Each number is 500 + 50 x the weight over its row's rms, rounded and kept within 0 to 999. Layers, rows and columns count from 0. Numbers have three digits each. The size before them is the row's rms in percent of the matrix's.

# up: layer 2 MLP up, 384x96, rms 0.121, rows 226-294, columns 0-95
# down: layer 2 MLP down (transposed), 384x96, rms 0.0992, rows 226-294, columns 0-95
up226 087:573493537531414508486536382525517436470505549579477429534491467547419464574508433491393452492541529515569568477456480494440449535494505496432430491572483493528539511464441474493452498476593513583436506447479526567546477560528454480443422547527524419571562465624609469515569483503521442502
down226 093:530521397485538456531430483505537587506442484413509558466430531456550468421547459479593597512546484505409474478434488443540560538524554583536547535527445506507500463544483546516560588448441501426510576456545550382441563481490560491521597445456510595472532462491462490504438478506470476420
up227 105:528486506508519452499541600437462506471580562545458545507567555465431477403516473542471497477472529539461506475537466412536575473511410466481542481532491475478490503554485454501525518525416456475540382524419490599462541558442507494430487552469612578373452577518448526436501549384507487552
down227 103:461463461534438488430483474410514402432483537531571522518572576468518446498497557431449449519531547506551432575467502643487528556557507566506494472428504512456525497512576562583453459414484530502482611538545486527506511522430442488490461481524509468426482428456484505515630440583540431483
up228 094:488439443448498473547494498469495579481414493580507473387452498498543501467515557513429470542546449507576519529483435525570558513441509552547437545522443526528551467451527571574453491479470508480453507538562504570481532478395679532492578549496489485410493562499563505478450455468361501518
down228 095:504496553466488502442538516535606446415628560488472489490475478467467502580521552483399449489515499421487531489589466491494446556602574459471499486393434484529572498563492492531460520393520561518623474419436518467534537501551463499512542438449425476459540508495427478582586517516540502483
up229 087:464577487529483460382421545519472455520504549571483550459521523502490577527619531510425428524377473489476550500536461495494485490493485442517460496527474494581522508457441589534495496463592447376523412525459464583506504480433534560514417499543473569565572500562522521513379478467538436513
down229 100:613506585496486570463499605516445428508492456457545542553513529448551404433546541464475473499490481393550528370507535496500480525497517502532487516479528459523491412542467548460415500376517541446540520447504495595496462477645525601430503488479509498541521406423511493507525467542533522498
up230 109:436553584521555523540495508445437495441446536459516571487435565475424501471504485461456442660520484491462485550497525581557604482485409458547383485530531496503520465471493488472482560539546438520503488488500531479522517505459569502475386521457534535500627457490426550444524408426507573560
down230 107:529419425570525489472527658603496351559447509537537467491492485476436506409500504471609468572563497575481499493437476464484494491454536500506460508536538396502495584463477462529428526513546513472521438515504431492523494497504594474521561511476475435485479546568487493530495405450452602544
up231 110:418479572536491483530483455399550450415467592480459520473556460477478437573522451641494506495491566468523504576450447533507455510573450512479519487461498709522436433449487464506557520509468464538460457445486561495443482513452462521508539518574515531557478520464573517491433506457555511418
down231 111:417506482507512520534508512476435475529477501529454530539600556433475572519573394524529532431465621514543452567602548564572516517447475431549465522447467353564468525508522461509510582413488492457474460507493547535541464452519458476399467499549540446583474594439520501492483493479460459431
up232 092:452492573562475443447530564493592484443498541511469504528531531414503498560419386503459549527551536556598473459589394488455544465497552470547419445550564553495558538488549436447509543408482483544422520395511554495482470550541460472515491521529483510542513560564518549415583485468498428429
down232 077:487507508509456524523474476530461399446502533448537516495413525471580568511492441497472437468438441537541454523539599533522519547494485570542653477538564419506427522490506494570463478491621468448515584542511534502417503408485456398488524461520526375543532397525529498507480510463465523579
up233 098:533481486503546543468552515485481540432459539560482493538532531549399497488547464466557595419494554499531526480424534515484495553514541458448383523553474554507511460547474487540344518333544589422442523457589578496538500444441447512489541482534516479413522492538546461455474429511479560514
down233 098:521537476501527574525482456425602522463539430418428457488519542462492569414508500494403511521579380482587472630533517532468565487515505498581436505503480404555414426547530533592441481484492434538520522488543481502566509486526551542529531506452549554546409462438482485482408498456478538512
up234 116:497447568558513577499494522470452532475457509482592481505487500479443516405511483476520510513578503601496510545496536423426512492451540541560448476531520594534427475601517480503575597413545574563518521397423622486491547561515562520488430560477476535460543558551458467401470468417486472504
down234 121:550441521495437553640411513506588361518515540463485487501417537527528496604497523523450413453463535524597467486517487475465496518482386493419486506518509448534484541526512431408549513492411488447453587579506434594483521550507510509495509534479572458479469487421534508489575458529511497575
up235 106:527367511423581541587483502471492523418546494505456441477427403487522457539412503535436451532491524519554443489548402494459536491533530481428414519482479628506545487527524396601593586516456524553481501487480569542532492468483569513506434521543497533606524473495451557499537516490493549452
down235 101:446432560599398454463524462451451549413548495505554523541534535506478487527491443525601487457564463441546545566461482486482481453447473565542595499556463532574512613530476527524474442569491434449535487428466478456575515486544548501361551468464427442538510476572450483504502489611464482484
up236 089:426465493559478517538478449414463479546468524495531452498494527498492414459485452460490473446553544441496450506473586468479462543654537451574501526624538495466423424513536458476568508383500438480443550504520533489573488508534588504500467499567594472572578513549531454488435403507564441465
down236 095:566535466422568483500481464536531500470356489543464364520528546573531446443538544453465582491539388459496510568507483466475535460514517536538557543486538430472426530431554498439478467528431621465469515533523489586447497437431519542529500463492463521509478478456612514452582463556566474540
up237 096:475473470564528601465461521487398522512539544522377442499426523437472525568540391418582521483503487487429507466462487494519435509428577543492610481572551487542452485536537453554493511491510514583499527431422444536510553523464501565617561506434459498481450407550534501458532535532565456465
down237 096:486427497523619541533517506662530432532480594544423488476434448504542450485470471519420583495559456569508509510508542460410556450458412574531565508566514528526457422546523492400458510562496499524472567495451452511408486563487443554553500453510489464426530478445474484475569471431521508514
up238 099:465472464550525423394493466570497581466491486480478485468504468450472456564503489500449533482485703484592569591468513576460542415546514540465468528537519510469455562526582436480449473467444478486421521454430515476573488514520511535475581547501532538424563385427527519526497495538472558507
down238 100:553499464526475526491497528513479431537495483514448539482483516541387458527616560492511520584537430459500415460458490603497483419525399475501543542457482483578517337502423531592537539480489489497556463462557509512561542541499419500411445490576465504507465505401535501462500604579511505460
up239 095:561556499432555471515423420489496530477540488528415548447488570562466502455432473548507453415490565473503527440533381431532462564597471473424394460549541573475530456536481432484461479550630499507479485507539583505542616546481507517435473445442535506510576513444447526530483465519429499491
down239 102:507509514480397495491562465548499530549450404473506596524463463589511577534379458508563520451538449438531505487469524497423510499547513590488543483377459445411586516524448537562495511555541459422560527438565482498508536437561546523465437492508564506502488523369482500505563527585469530452
up240 108:515517548583586514491467482409477470440514442510484524507423430506448584452492449492485470562523627499492512607563482523566520461544576428516486445447430510445471459495500471432481515476414447493450460553579427459437470579522476536565551507506471591488516498640499552534454424470516458453
down240 107:589548475537492522506496524611423459436492589513570429519502492524425497565386536492502543573548452531485537492517515541494504518533444535601487484508524547473491460538522596476472449471417497471382510420461537533636520519491547518478453486499427439513459432409454483489554478464558559399
up241 103:591467514462588473576448543527596463452489607563418420466472416437521529517420468463497490569525509559480579515497582493507522501524622568498438444587541460438512490536564476557472542421392453545452515527494608473559530512483514503426427538493521492498468493507506459497476492497474483589
down241 110:470539547527573450534479496480431536484534504449441544622578433510582565508507472466507434539430480478524465488573489545429464516522507554490546480483487458535442449528467426474484473487593493494538552402498473515459499574541420485554524594418428407662513523471512483474548540472530559408
up242 091:562443499529566496558465550520455477481545512540633517465474562461551568612514466520569494535524495508519535348442474483488393467547495486514404557490387481472485516507524487393466500459621581547490435434499582578537480583558433523476464516498460512517512461491495483451457517521484497515
down242 091:525530546464452519552504484452458435517555530549491559501509512571427490353530521515499512375517506445538487477445455574442554518507485494510519508529451539447390487516504469638525542429415462465525554597541486467518417539477478524619499500528517450458488511593437521546528507460548381517
up243 119:408485427553558601518440497468458548516576588489466519468418485422451429501434460497485473410424482568538499488445582490528544545574503573570490483509495494461462477438548461467543581594509432506528574476555505581531517423450556480439488519522586478446538516488486569433478503438603487515
down243 117:342516371544567558588592479494558469473456502468526530466447476510514475482520508473371468486555502512567476487505487510529473450483536412451464468502484474457531550520467492457524444505503515539459586590506536564557525478545542505490546543551522526455509598383603496556509481399438477553
up244 109:429492483523522449481444604555464557433515500561404403526394446513492494621566505533450569519456596502498560576536519437525481586623576507451450515481532570449479473521502463485541452515531487574457564425512403470450466537432495501490538541543494450513470531499456516539491422501441473514
down244 108:387493425529507522493475519535480572455469489518438472496479598537518464553480549475543517494482504459406586538499615516530481580489523520497488524507513619520481446557536629503424443396488440498440567455463457526500449516493591581430460483515505460467550545517493486492444347528550516519
up245 094:559480456530536475396414527468527539585469431482454488566556432501494580483464463536491504504482499436555550568544542500543559447517470477454504416403480496491570425396475444470604477513525573459389586478467433528440566556481516486449493521533474539544518449508590596492426457499510437511
down245 097:497551542412582429563487480506466496442511498500481531511514591500521450533566470481513594552592471451551450401500510498526419433512523477451502518563607554518543558570432530420413501495502346494468484623532442507458493460557564497482450507469498482534493544509471466402466496491427541547
up246 104:451397550424433444472536503504543541403602497459477468462562555463446541484475528586466505486526530603481523614533540581445340508512494528520506459580479589510516502533532504522425484473453514445504536486526491490517520550417545535486496502469546525459529506487447471614423528424416458484
down246 109:446466508467437580395442515478599471558513487499508525387520438579463498504451430483610505492478513488496482470388500475514557516522481449468516514532614466559397427523508427489493570477588508552481526555412447516479519541584560520502434456461577548535486507518458515451484561542578516420
up247 092:512445553483571462435427574481390431501580482520437625644487512504549535507505500575479502462409562468421493450528454578427391557495506502512434501482452404493547520532559448487467502553509543452515443457486496486578479447478463489499514549485582455559501445572475536462468459496552501470
down247 091:495535502505458342463495450547479484499518378450586608538501560607490470500442558515442520530532444463480559478492490506516480593569517491551507488532439502480531562562519493468489504448461458566542561566439520422597388554574470510538441500447422512562470431482480472518534494472570454526
up248 111:561413485512530484447470489490512526382527579468541451603418436509502494445498428510484505596469606455500477522503498576531459469529434508516429485548460551473545471564567518438593563568599499509468556454565480448480514554488493468488468480504522526464504345405477512455504433421526531465
down248 109:502567445523451574470525481527558525426564459548488556472510563516472457393483469471552408537487362585468533455477393472434552492447482532555575537573470503520443506514479469656490511461520384538561467450531501561480517489545523550507519426511468441559501479497507509468446560526453527426
up249 102:421409538536501444490593532504483507452492499538565537523450389469370389521468481492507511550524546567558518519528509516540592507541543432454445452481438594473604439525468500442484530456483487435592550492492539532382429504501540513503485464560467514530517558510623542467451508502534553529
down249 111:503411537448580538453375457444582504590531555566568469472524508513527534499498474495515537446485492489463459523588511555466517485404494576524590470518560508531424502512437430605494548506537496627410529458506470455598488495410506567500481456507484527485519455522405469417510452499544490568
up250 101:495442607474460493551516498525478606520479511427407474507505484484383528575471482621541451560498494491529473504448566469516458527557529491473545453478546443568515563555517441467530459564493527435532477462442522487604581437476467514440538539483581557477490386567448507500482487373456434539
down250 099:487429579484487501470499458483533631494439450419405533476456556559542485465488498544574503556561521468503311415557529442583470523519488454556466479445505433512612504520564557498501513506517553461478512489486523469531516492571549524504444456493492513544558480602510484426475604512428499470
up251 097:490437524421476519564535507623483370459489469514497510536402433509509503454565467536573484519526515545587520525509554457473451461577521502461496489428516569560470485540638487476516500435528483493494500519572507506510492553504442475488557502486628484529504495410571435472550538347514420489
down251 099:436441472459581413503482465503504558454540491419483595461505513479576501508526485514494520411475491522506534458534385439527537531444568508494427472561523452600457561498554531508518561435510531525538503567453460334457505531547508536453381456487517600541585492544567512512521517534477430450
up252 123:558503511486537396530485465475458456459622534586518549447483505455506579522477428575549431658506535540502535375410493534459547464512577437527530425463506545501484487556499468525542541528549424591546466460562506498551561444510509556443409515513494557524536484489529568511496538426474473515
down252 117:526536443515474537533457531516569503580531536499508531467503554463452557558520437481421525606454507565467436394473544444563472457502546437527492496423456507429525538531538481448474484400439597568528466428525527480440493403588535560522500522494554534488584521465463522392457589411428522511
up253 111:572485548492548532507469537478477454495514481448496546440430463467543475413486446510512465446506484610551542517521591459549480530506490434488538503529504481531436534453433486486413684406534509501545459449483488594571582540423506545454452499495489557447457565593458535482413469444496506592
down253 116:449544527542400612582507499571541483523512461587559510493518546559441502496535544526492440493434489460536490429446575420527593567431468500466477511558502478456446570457567539438396615498496464441424535554525460485449505534465365515459514515471482502503502524546516507400512547464475420507
up254 100:400446544540528465494415535396454469418573623538436527438422518474467496564508453532453514495512441507488503447413566549519535521540518429541514473474504559552492483481517492378518569503462441477572556496487564565413533533546524514605506517594462543519582436444511541465522501514574482470
down254 096:508482411484450513463552610508429498581436460471501496543515513495426482483511580452512533445482605536535452459538481562467616490512522491505512483471559410538521464453508546567418438485572481508593535654462498439438545476476511550476508445499506489485489562441518488573481450466401578413
up255 085:568551503477488586518563516529473485500489474502507461486442371538582435477505474539494479459613582527535522565541544522531490582483394518420508431401472534493484504466509520635496503455526512314478460452576466481446522527474567566463555502580490445483535534502525533513494459473502533526
down255 082:471575486481496480481415475441472585513601454491483487556487522514522519468524561465467452378546488483469440432496469372548448536453495487634526454506472370539459518519517506612507463547565456463555488596462515483574548503539494577499493498422452500495500409456518501496550553566469543565
up256 102:504480392532541534553497554455492483567525490518472466479428458464515440509449467529550500531488434421547514489438563458498471493439516459470535530490490480509581443539481549497611442542423450568525447428456401468580489502537459524541619601466488598373513499454599483517540537512423514437
down256 100:545450478561511523407545483471526459470535542506534570498522512484481532532419479448469397555654583558401451543488451477497452459515546518503457474559567572502485582576450512576449496531533619507513536566499579506500472481505471454498487463506401414569544460533557472429517507442431442531
up257 090:616463451466558580509480544479396597504402562552441397494491501415520447536487577525502463428489486577564584579478450479498457460552433473430511504485591515551534468521493520445507504530535512535440444510529443525536545498539546466549497507442557600544434488435462445474423492477539463571
down257 087:489446515569584544507539527427383580477423624504484511492523538532522562516537453422539525522516525531560532536440552542501433536448469540513465527420499489489481536447525505451410476476590444429540516549576445555573475458568483565472486401421396578550444442494518508426528467482501524485
up258 109:551477545532465469490480552514511469527544505479657466532465428412499529502416499505547472570638503501560600463482586439544498562512470483486564476483507451535470487481475462426517565428435516412482462457552512364587474541528502510484440510432533576467526543486426475491523525454597471488
down258 118:465535558561420528566430539475491539456539493516373550536472473553520537554580465507598530545472521553535470443563485467464471558476382579417559473459610492457511481520487513478563482486469512440475500506466470461619433478438438501512462536520527471483473588419542483553498551446573451403
up259 094:529498415490487573453532443477511541533553477521504448535421503507450440574538506433477464535524549522559448491381526481432451541466560556558537572588504520505495559446439425349464502518480427471504508517610533526479478466505434474616540588510553495436533501546446490490511439449445454579
down259 095:433553571468446457480577399579526566499370443529528464471403502495536500439491471505522492525506467539470505511447494440577597533531576594544519509541504506530498578446478426567474465539480511488399483571450466552468566469488556502451522460440508506471559541462549499536387463439478601441
up260 111:549500462517485494519480569402577646524517595495509526444437462429409411461434493566433428505468491547486534568444449453504475655485494480511375450449520532498491454510457515520418562488567552535540521543528522459564470484501526520536556470442505556491556473471464556563496552487470472535
down260 110:587484441513602469506540557585497505542510512528505508550511536483432479507525498504515475542503535486506418528539430448573398546566573484448519551496483470461457455516568450370503413552477458525508464489510428380473380433500498524476535456496525536516571572419425503537571587453503588506
up261 105:443566499539426525483514505441493439594477537526521518430602411415465480549488475517463446498510557469496568462446489496535507519569425352521564455582479482512515476576482460509483515506463503520421532542436548537490550518551463489467563585557526508590548486532513508415514618532548397427
down261 120:475489561475486483418394532457457569400526525498420477472468531524546523545473420572429492530542510500414534546616482466530547428506560588459571525516500559467470556481484443486463385477629564517456499450541495404457485572539504483559480496507527466472505432527470515494553568589425486499
up262 097:469515540468488539601508443551481423534460608530535502478430512476563503434442437486445517552524525487456553449566420412541536520521427507556512588560488559522499517512512454477481524449462500471470462585486585576499486488408522534625515545498522534476531529390566506388427520414543453546
down262 099:514484425434556449444537460464582435520370556450508482548473522465478454520492504514430477549436500509433526471567506530432509480533466424593504517477559439429501495460489471557562479509577472440431475631565560451486527536476521546513410526618528470465572511478557529551515442578593481493
up263 098:528413536472476485465527439561479512440488475569514438584546407455565503569498409558475507541480591457633490531461457515549535467529527459366496491512457558552448531488534486450455543477499527517393468431562479516504442542505440453479581581562577462595517504462476450545559457473531477456
down263 112:465488516647506511482530576411368472524481466449420508457498519539479439453548597487626526521527441584445501490450483489458524514576483427577484505508504533501596487551526482497532521410403473530547465467519491425601465500469448513450487440498478575489581507559600484489458513498484497498
up264 091:409514417521590493575459517510427586540533489510480509595513454500506472477461504424529513388468438453485532481465557486598457510554415433550533529529480476513524493523497539629507528544582447486492516409482514486623586438412504498455502518537541480507510481395478570536568424501462483464
down264 088:414455451536504544525556455554518604435478520462658479529462520518539504477445510432509500507484457491551421593521546512550389498539607503483471489464440546433505482526404490463484447504463591497514544579503443480524492391548535511494433484454513543598571478424477519496552542492465416532
up265 103:586529381481458474562444488385471502436462497557577560500484524433559465477523480573569470416503527460493477510449563482479507490489508424493446466470471541461530522527506386492562452502500514458549478442511437525562551568436529516482576510484570450501476589533374591467564523481531479621
down265 107:383448490463487459419580491450387485475514496403538483467533564567551464539466444529505528537543495493482505508502523438435558651473517603563396515510428510515471543485508469496562420446494466467575542484525464505520538542478558557500599422415543499478532503501441504527469609499542541505
up266 103:531486470408472453496402596466454495432460412529453531417442492495510542595442488488520445468476497485527566459498501532644427469500545442543366459516572481451619522501468490477488516506478492543512540502624497457506513475514561507421475507388472538477574495558520584471542494476475474523
down266 110:438544499540512463525610464456540456391553553460558489519526574474509527504487431505439556514443424502420497467539395515466511521473436609421622513542478575512431558503422430479541504488503526481451488511486559454494460453555465474550472516548446479571480513465375512580573490574508498552
up267 098:446486460517468557561503488509485487467498412577452485497444495555496490513514455495544481506564443412404551529569497540513493436483612506526445487466585518585573478689545564564477571498524425517421487417523514423542540548534566547469608535548468498506436508493456439497483500505464528518
down267 099:529492464510556524459556523554407425601541493456508538482499484492612364489417503486563434427528472438503399500584555484558469545550557499544473532452493476541552644563501433534456486491557426490478547487506483505434560478578470593511472460499499439521460550460455479452542487529449541537
up268 084:550536515513481506441424475518468584465462455532419437491569463422557462474465472542494421516424554518523657491476469515531461479576482496423531571507567500549468568494499553448458440549431426504443378482434549454487428497484489563482484527467511552458580511489496422530529597551554555553
down268 092:446526482531543519476376501460487560480549508474446519541567494506564451474519431493406453511610444505546510535552534508512413570377465535501565534573511480451534450480480477518531469597511503568485551512510481564444503424513524613500410514477491472417376509515517527446514483492411612508
up269 104:514500484436483450496412496489483474477492452516496553539476448492428491475545489623485491451537454537491635480532573466509432603541548482536461496455511453570524386422470625539540471542612508437512508493556535537562437527518505537493412502611522496532438453516466516431432545523535510582
down269 096:509463521353487463481432457479543439542497459535415621526535512470571435519520430507524497515598434443532625453517508552413387460529589546583500512548507464481473489431539509486444480486468503603536522524529562510435472479519503555448516413514534450567474493480527493430496540589503508509
up270 100:456514555448446438532429491451417511570558528465525487530429572548453568583481540560448504472504421589504516543485457479488500417595537508461498498570536490480565502466526420566471574444499521418510476515425545505504481557459539550524580503435548442495457558462541565440551501433581368458
down270 098:595580556443583458456436508589478500579423462502459543452489539570433541476492474528505490433423476494526433470557565565451482475511495458551494518564529387502548444435491484625482529549475605507529481461415468463420503536483512489537466539473547549471471419439416498539570541466468502577
up271 100:593483521497507510511524555485457420549424470558622420507517515519415470531504503547514391490482465495423540413461572533622548532448458473465446539586469548519498461635532460462538580575463455470508458443470480490539503539519503492474517525475607521467418529410500492496477430576514459516
down271 102:496525500542427478594482498496476359434414530466446527576482507510587532531498538504420541496570463476462496541444511478528569502551522446442529488505472526440435487546498563463486561430498603530537482466415613485597463431596448495616513545509469412505517528515480503545456521513489425424
up272 117:529508573568471515382459576389504513523528564505521452501404436511436525513478478515483457472480575518488458439539451486446507491560457530530499507526464588505517488457562559484635470463490431522469518497510457397442451559503471559569500608490499644579567533490450497520495432508563551467
down272 124:546490494546511538541554460549561511492448537479453453474571510468459473447515483443497481537533456469489478594468405448528525537600469515567462503609585509538482365490497440595477583398623420493544502485496451561377491567481429485489518528543511470543428561468491494514458498468560461497
up273 097:560478481332469460578561467412513508564430472577470505513495492424498454528454426410531498478521510518567564454431497481518493554494478483410466545540590530524514487574471527502429543421540503522528437516539513477645560505493509464521358487546540524491524424487464483538489430471547465511
down273 091:553585499572516496476520467591530552508431471412453443565538462518513510494494424496529500468530487544540481529641522570421447450472514556526555488448457475462444539513497513538530501381555508450478559524477480563434427457518557561556615547503486604478392566424452476474514466494515520422
up274 109:492472423525506434470443524473469554509531514532414442549429424449522508542495521595455525528433466452472499646532493545536551616476452502475452400450430522477575473575457601557487590549464474455517498468486487461440525476377447511462462515439530495426482483475516508596453488473548527545
down274 107:532503543445372493475491510663558491483570510546556462436485490548484493560515511566502530526499491483512531518589548391506439481515522523536436516517414402516469486507454503557520417515511434556439424567485424511458426509548449526552478417457563435472590501549459522546497447408498450534
up275 106:446485496511484432467492547471463537437520508414460523539552464426441541587468456536494589510526480550505481494466437486438639470526488477482511460456460529494502495506505503514565572544405577461528433374530523504486546506433459480517637590490513543445604511527458538471478485373563460562
down275 109:441511390553508518555469509547413575518449455480455561508409441607478534507427507507502583497430467602538521486530528595524396492538561521436506487550542520551466532483453460433509383532551518454488508496443448459586520544576492508497478440523551383466484473490539465524503489601457544526
up276 094:521455518549402460473333470467381516396432481567377529595511582470507504564531490543453550558471509468410483491521492478449497468478526550509424457549495501495532497464551385570442497504480561533472511523445535425485498577494461550512569537506584472484459529544509518472573527501492461476
down276 098:559429502426538537465464547536510408505530467524569440589600520534567500418510501540529447524492462527479448365468558589466502525528420523508472480574570534537489407517542474541406548555568519474528510540492481516548506387450554504517482474514515488539484478332550489520504470457477429466
up277 092:513597521435401428450487522567465483447540537572602511526446493435480447519476538487520496445423472514582633443513453458562498521546466474430481450491550450519511435488457512580504458517499511478498441474432573564454541574393505515475569573562505465562489466524457483490487412564524537601
down277 084:516529423444350550410418476473527485568507493567487441493502498543491428413593602547468510512434451531500592461463468583498536571523553464540558502540436489464525462465448445467465464511458528541475474543512532507417469517402495486431504503515554459474557489485647535514456509542447557541
up278 099:511475492530528548569534554569468469557457558537560502555454409451457480502493399524424499464473498493495499621538480503394508465602646449512562407480523460555512483497485482536439504482550463544449511548421488454486463536471474516599469579460492524420425563467446554546432485425499449505
down278 100:522455571476413543527529424518425484548452453523482617528504516487557557522469469397550521522540505599538436488479479550495580436475595561531480475500473448517524570579449533560585495423498495425536592499468496438494455580476453341468515499513516539490542440495527502467533417496545509438
up279 094:556505556474430545466558522416424465561576548487484366489494513453439532461532532491602464553483479544500574513486448538498419445535538433485446534565563487545399587491518395507460549425456454546420426456511542481447467525461557539432502457438587498536542518528491490554460428466465469515
down279 095:548458496443502527455383507488497408474463398566525512533527544507473506480584625508426463550450461568494517488488436499420438526500475497521549470395558416481420430504521510464476537532529518557368591539458475617497531482605505529546498490574499499538442549482534516430517461518547500518
up280 096:524503466531488514533565557485479536456482480575458454417497446512417437467509509531479553474475509478558496425481535492600405497563535492451482484500401499524682446566503521500571439550447478546450540547477420441580504433406648530467459521524473504450506474548547548500456457487516505452
down280 094:539385494557464541509437510477512421411451617514442468479412491526488450469445394474565499514403471559540481492472610513441519484543586451561510501510552518455418507550556466560512485422515418497575516523584466505577471503492491566576516489467420551575485514482540519544520475443579496496
up281 099:560522475472535550481469522621501543515422484593487596503555423434508436504538516489550401487445428509456513602412550449487451422487514518434539510508473560451599540505510473371497466524558487561465466459472615456526491514529542522478518512567565488572498421458524564491470446491435513548
down281 099:376554511478646576517502533502514532500515414475498466484470584479560458624563484478529504482578518471478477510545555458545441439389524495481475540494496471431464539550519515477428492415529484564420488519558539553559473480492523530529499551383524558496494346507512518420475505495440505479
up282 116:535542484548500479573636529470498452480485555539569469492439486497448496539474517583429530568624506464505551466510663479517503580517558472475490398436532485531517453471511507516483550484457445479475453483579565442613514544504535504443450532489491545528441366500476451499469555428512436495
down282 122:640473491482461476528567528393508479455458499533443562565515552527501437455567530503490401585481472466507486547527525419624542581472490504557583467397506513541536482517495439446548568569559477454480435446445378445526497438543509523473449472530489471515496523408500482465509540497501597504
up283 095:428497462537503416563467515477522589496465527555487477549462485403529547477453478464467535535536576442485617427391471514535547520502524491497505486456505583453567486448485420488370520497537351432488563569590572487478482473514435496517541537505567423457579506507547517488486419490550505497
down283 090:472500423495537565546504607571582495514487525334446597542449427463509363633497471551519477436560405537507535563501517453504419528485534534475469497532512505531399426493547515583515513434495525487492483519487467440517492536444481470478516523460551535484521510460536497595485496486543459433
up284 093:551517442563522499603527470504527620415553485434433606512561477503522471517473479540544461396525484478487513485461594492483513539541525478429483477408589478501484438578540490558469541578445463450465501466518512435502472516433534501513450495505546507451444562600371512461493457389421537511
down284 095:521480549528539542528546454482590613520545395399576530483397548507595471537426520496538475479528458505442544576454550476432500580477519567535498485401450479444499498499478500585479416486471392583587568436431516527492519462531558560499454453515549462497452462523449495458554470485487539464
up285 083:495462478465446566568509538460518565454530459507580568467496493489550508564486414602468493547470489467462499588541465454415393498562389438503482504425491490579551532436480513470469524490471471437499447559466530443488409448545548515605498607489589526462514417498595508498504524525596477464
down285 083:439537437570554485494467466505599528445513497468584627425577489463481488534449495426426568420581509507408463462459424470563563455483455475520504520530524501512600526475407508458509463481522507495561563561529541428455459529518500560492478483494517537540465441584467516580389513496599542452
up286 099:441506493592467542540553505380532585605464508564464377502542547459451421473503450535530494490472493544474469592558546468437483478496496442477491473512469609466463485440580528482459487566552489516439491437537437427492485527435557572610443522477483495513532482459431571425503522518419465567
down286 099:486476471444507544450485468542515586550476630455506497499500603546410353446481410466439495577460478467474507503556449524527533560477520512528458571500490573534491566482503459570503446479538538520518589552392470475467515501498556591495544507447441469537462381393507491485494568534459538525
up287 098:541491623500578525522575486565496515391572527492431407573444413536424518439502440477565520496457528513520512500548506542587455481559522570441403493492542564485476451534501469496464508514502550492533581438523599460480441492477493510607379519584490543514432482447522526460492421488528503550
down287 093:434442447515418604483468491545470619513511470505496513568362487458510574506495479512467492530591457585460554477531579537455531633436534480407522501491440476517440438521532520549469532476486527554571411469562481565470488454458462540533468539558487430494509515509522505547585417455524463427
up288 090:548503528575451510487497435595571472502424474514508446531530454496442477560519481434428472486484493610455592418531451465539502472514510460481498552453567540491513490478419424456394568474452439565575460467523470427516392481496503550571559504550580469384468489398530482559497480503524474576
down288 100:398560425529526451400482455495501593466418470516442519463529520527525487405542514390547513489524485519534538551552540530454491413432447459538534518432562464481544439533384488593512495546502483556591552484469433551510553465523533568564469539545518475440512406484522525557483446532479605451
up289 101:566472588481530469567513483518537540447506519518542446520396558493486444478529488518548454495419555550484487515517482409553491519417454551519550454449557513543491471561479474394498595569537416585580510508501414515395560617497475532494537507546561559408421481415517509441476434481538525489
down289 091:459540552493475566557478545490530507471477504545624511457554462551468511437437570465563541592541461465410544475428487482462509476416462510552538529494379482515522432534609487603546463429561515550498507429586436487553518466448388507491502481426493512489510478523511488613447553507480418488
up290 077:478488521442449486453512443492484603478525478497563446482550457456479534475481432599470465481493560505542567477445514463491523436454463478525449530563550512462489493518587536522507557463473499424386478434514634500469625561505546521589516546483622489554541571520457379529500474517606475504
down290 056:526529562551492487596555462517492493515503582480479513514488407502504541566559507515546464550549488551502532521427500652498498508419454451498501501497539494451439565596455509487501469361521424548555512514602453466520498492404427493511481497519560517553556500461596411354538521463491525508
up291 108:522481449491428499508528534462513438464476516484518426486516491503436574543501516531459492471482409493557603491466548425465580462474514447512554486366452567542487494524569496425472520518435554445552386496379547609566548593517487547522566522479493512471570553434521475482440500403470461566
down291 104:470572696470520456467502511493404468464621551498532596475436487507490425538532452451526528546515549521498427475579446529412573562450514504493489499490558466496472460509497482560455435526394520517421474526449492439482492506441534491582502550529609502498479524466516498537528529520534440398
up292 081:474626436505494416416539409423482571465522572506515504521580453440489554505488424499424515495540611463532476408417482600557509524510391473416486476528581485526453485425550506431483525480524567453426491475528520536552443479551529507569543452557577448476544534508547490493507534501499469456
down292 080:511566424494472468549473423511565679513504468454520491432455534585538517389482507556486465401511416512496454559497467523524552479475432602581591481448466455538552531539498521551493481435574474512556558576466435535480491418472575581488461426471504468491475481485512501504450469463462554490
up293 101:609582520455465473417448461464419530481493541512479561578523534463487464494531447529525479443415574482475552488483412517438434564508507429506525462413434519478522530609458498545432447536450488528567493425493582557551481419431532567558490512624502561590488461514498461509524553580491478518
down293 102:505479526509520470455544495559541442483428462512526533495424463494549441462535514571569608500569501485525472576506506475523479633546528468449544456516486367437507465578468503444586511533566485544530565483478521490487470507572560530515472449340409418513507512404447508458520452536492511590
up294 108:516431552489389506509483556548474515468529558564472520502472400546538488541499452473462527502374522505494579472558446409328537577519538544405558462543528457535472481469526435556493487434477546574469462453543550451443535480556471515493585542510474515472492443535563473397551507485553447475
down294 110:476474487464514574482434442508532452564530498585573420441474458480450508466517444496497501396448447508453535590622442617487429532522449470467445453542576460497444515472465597462528571503594559536518564518498371518378552594484538529501547472526519514501529516478489501517504437496473509486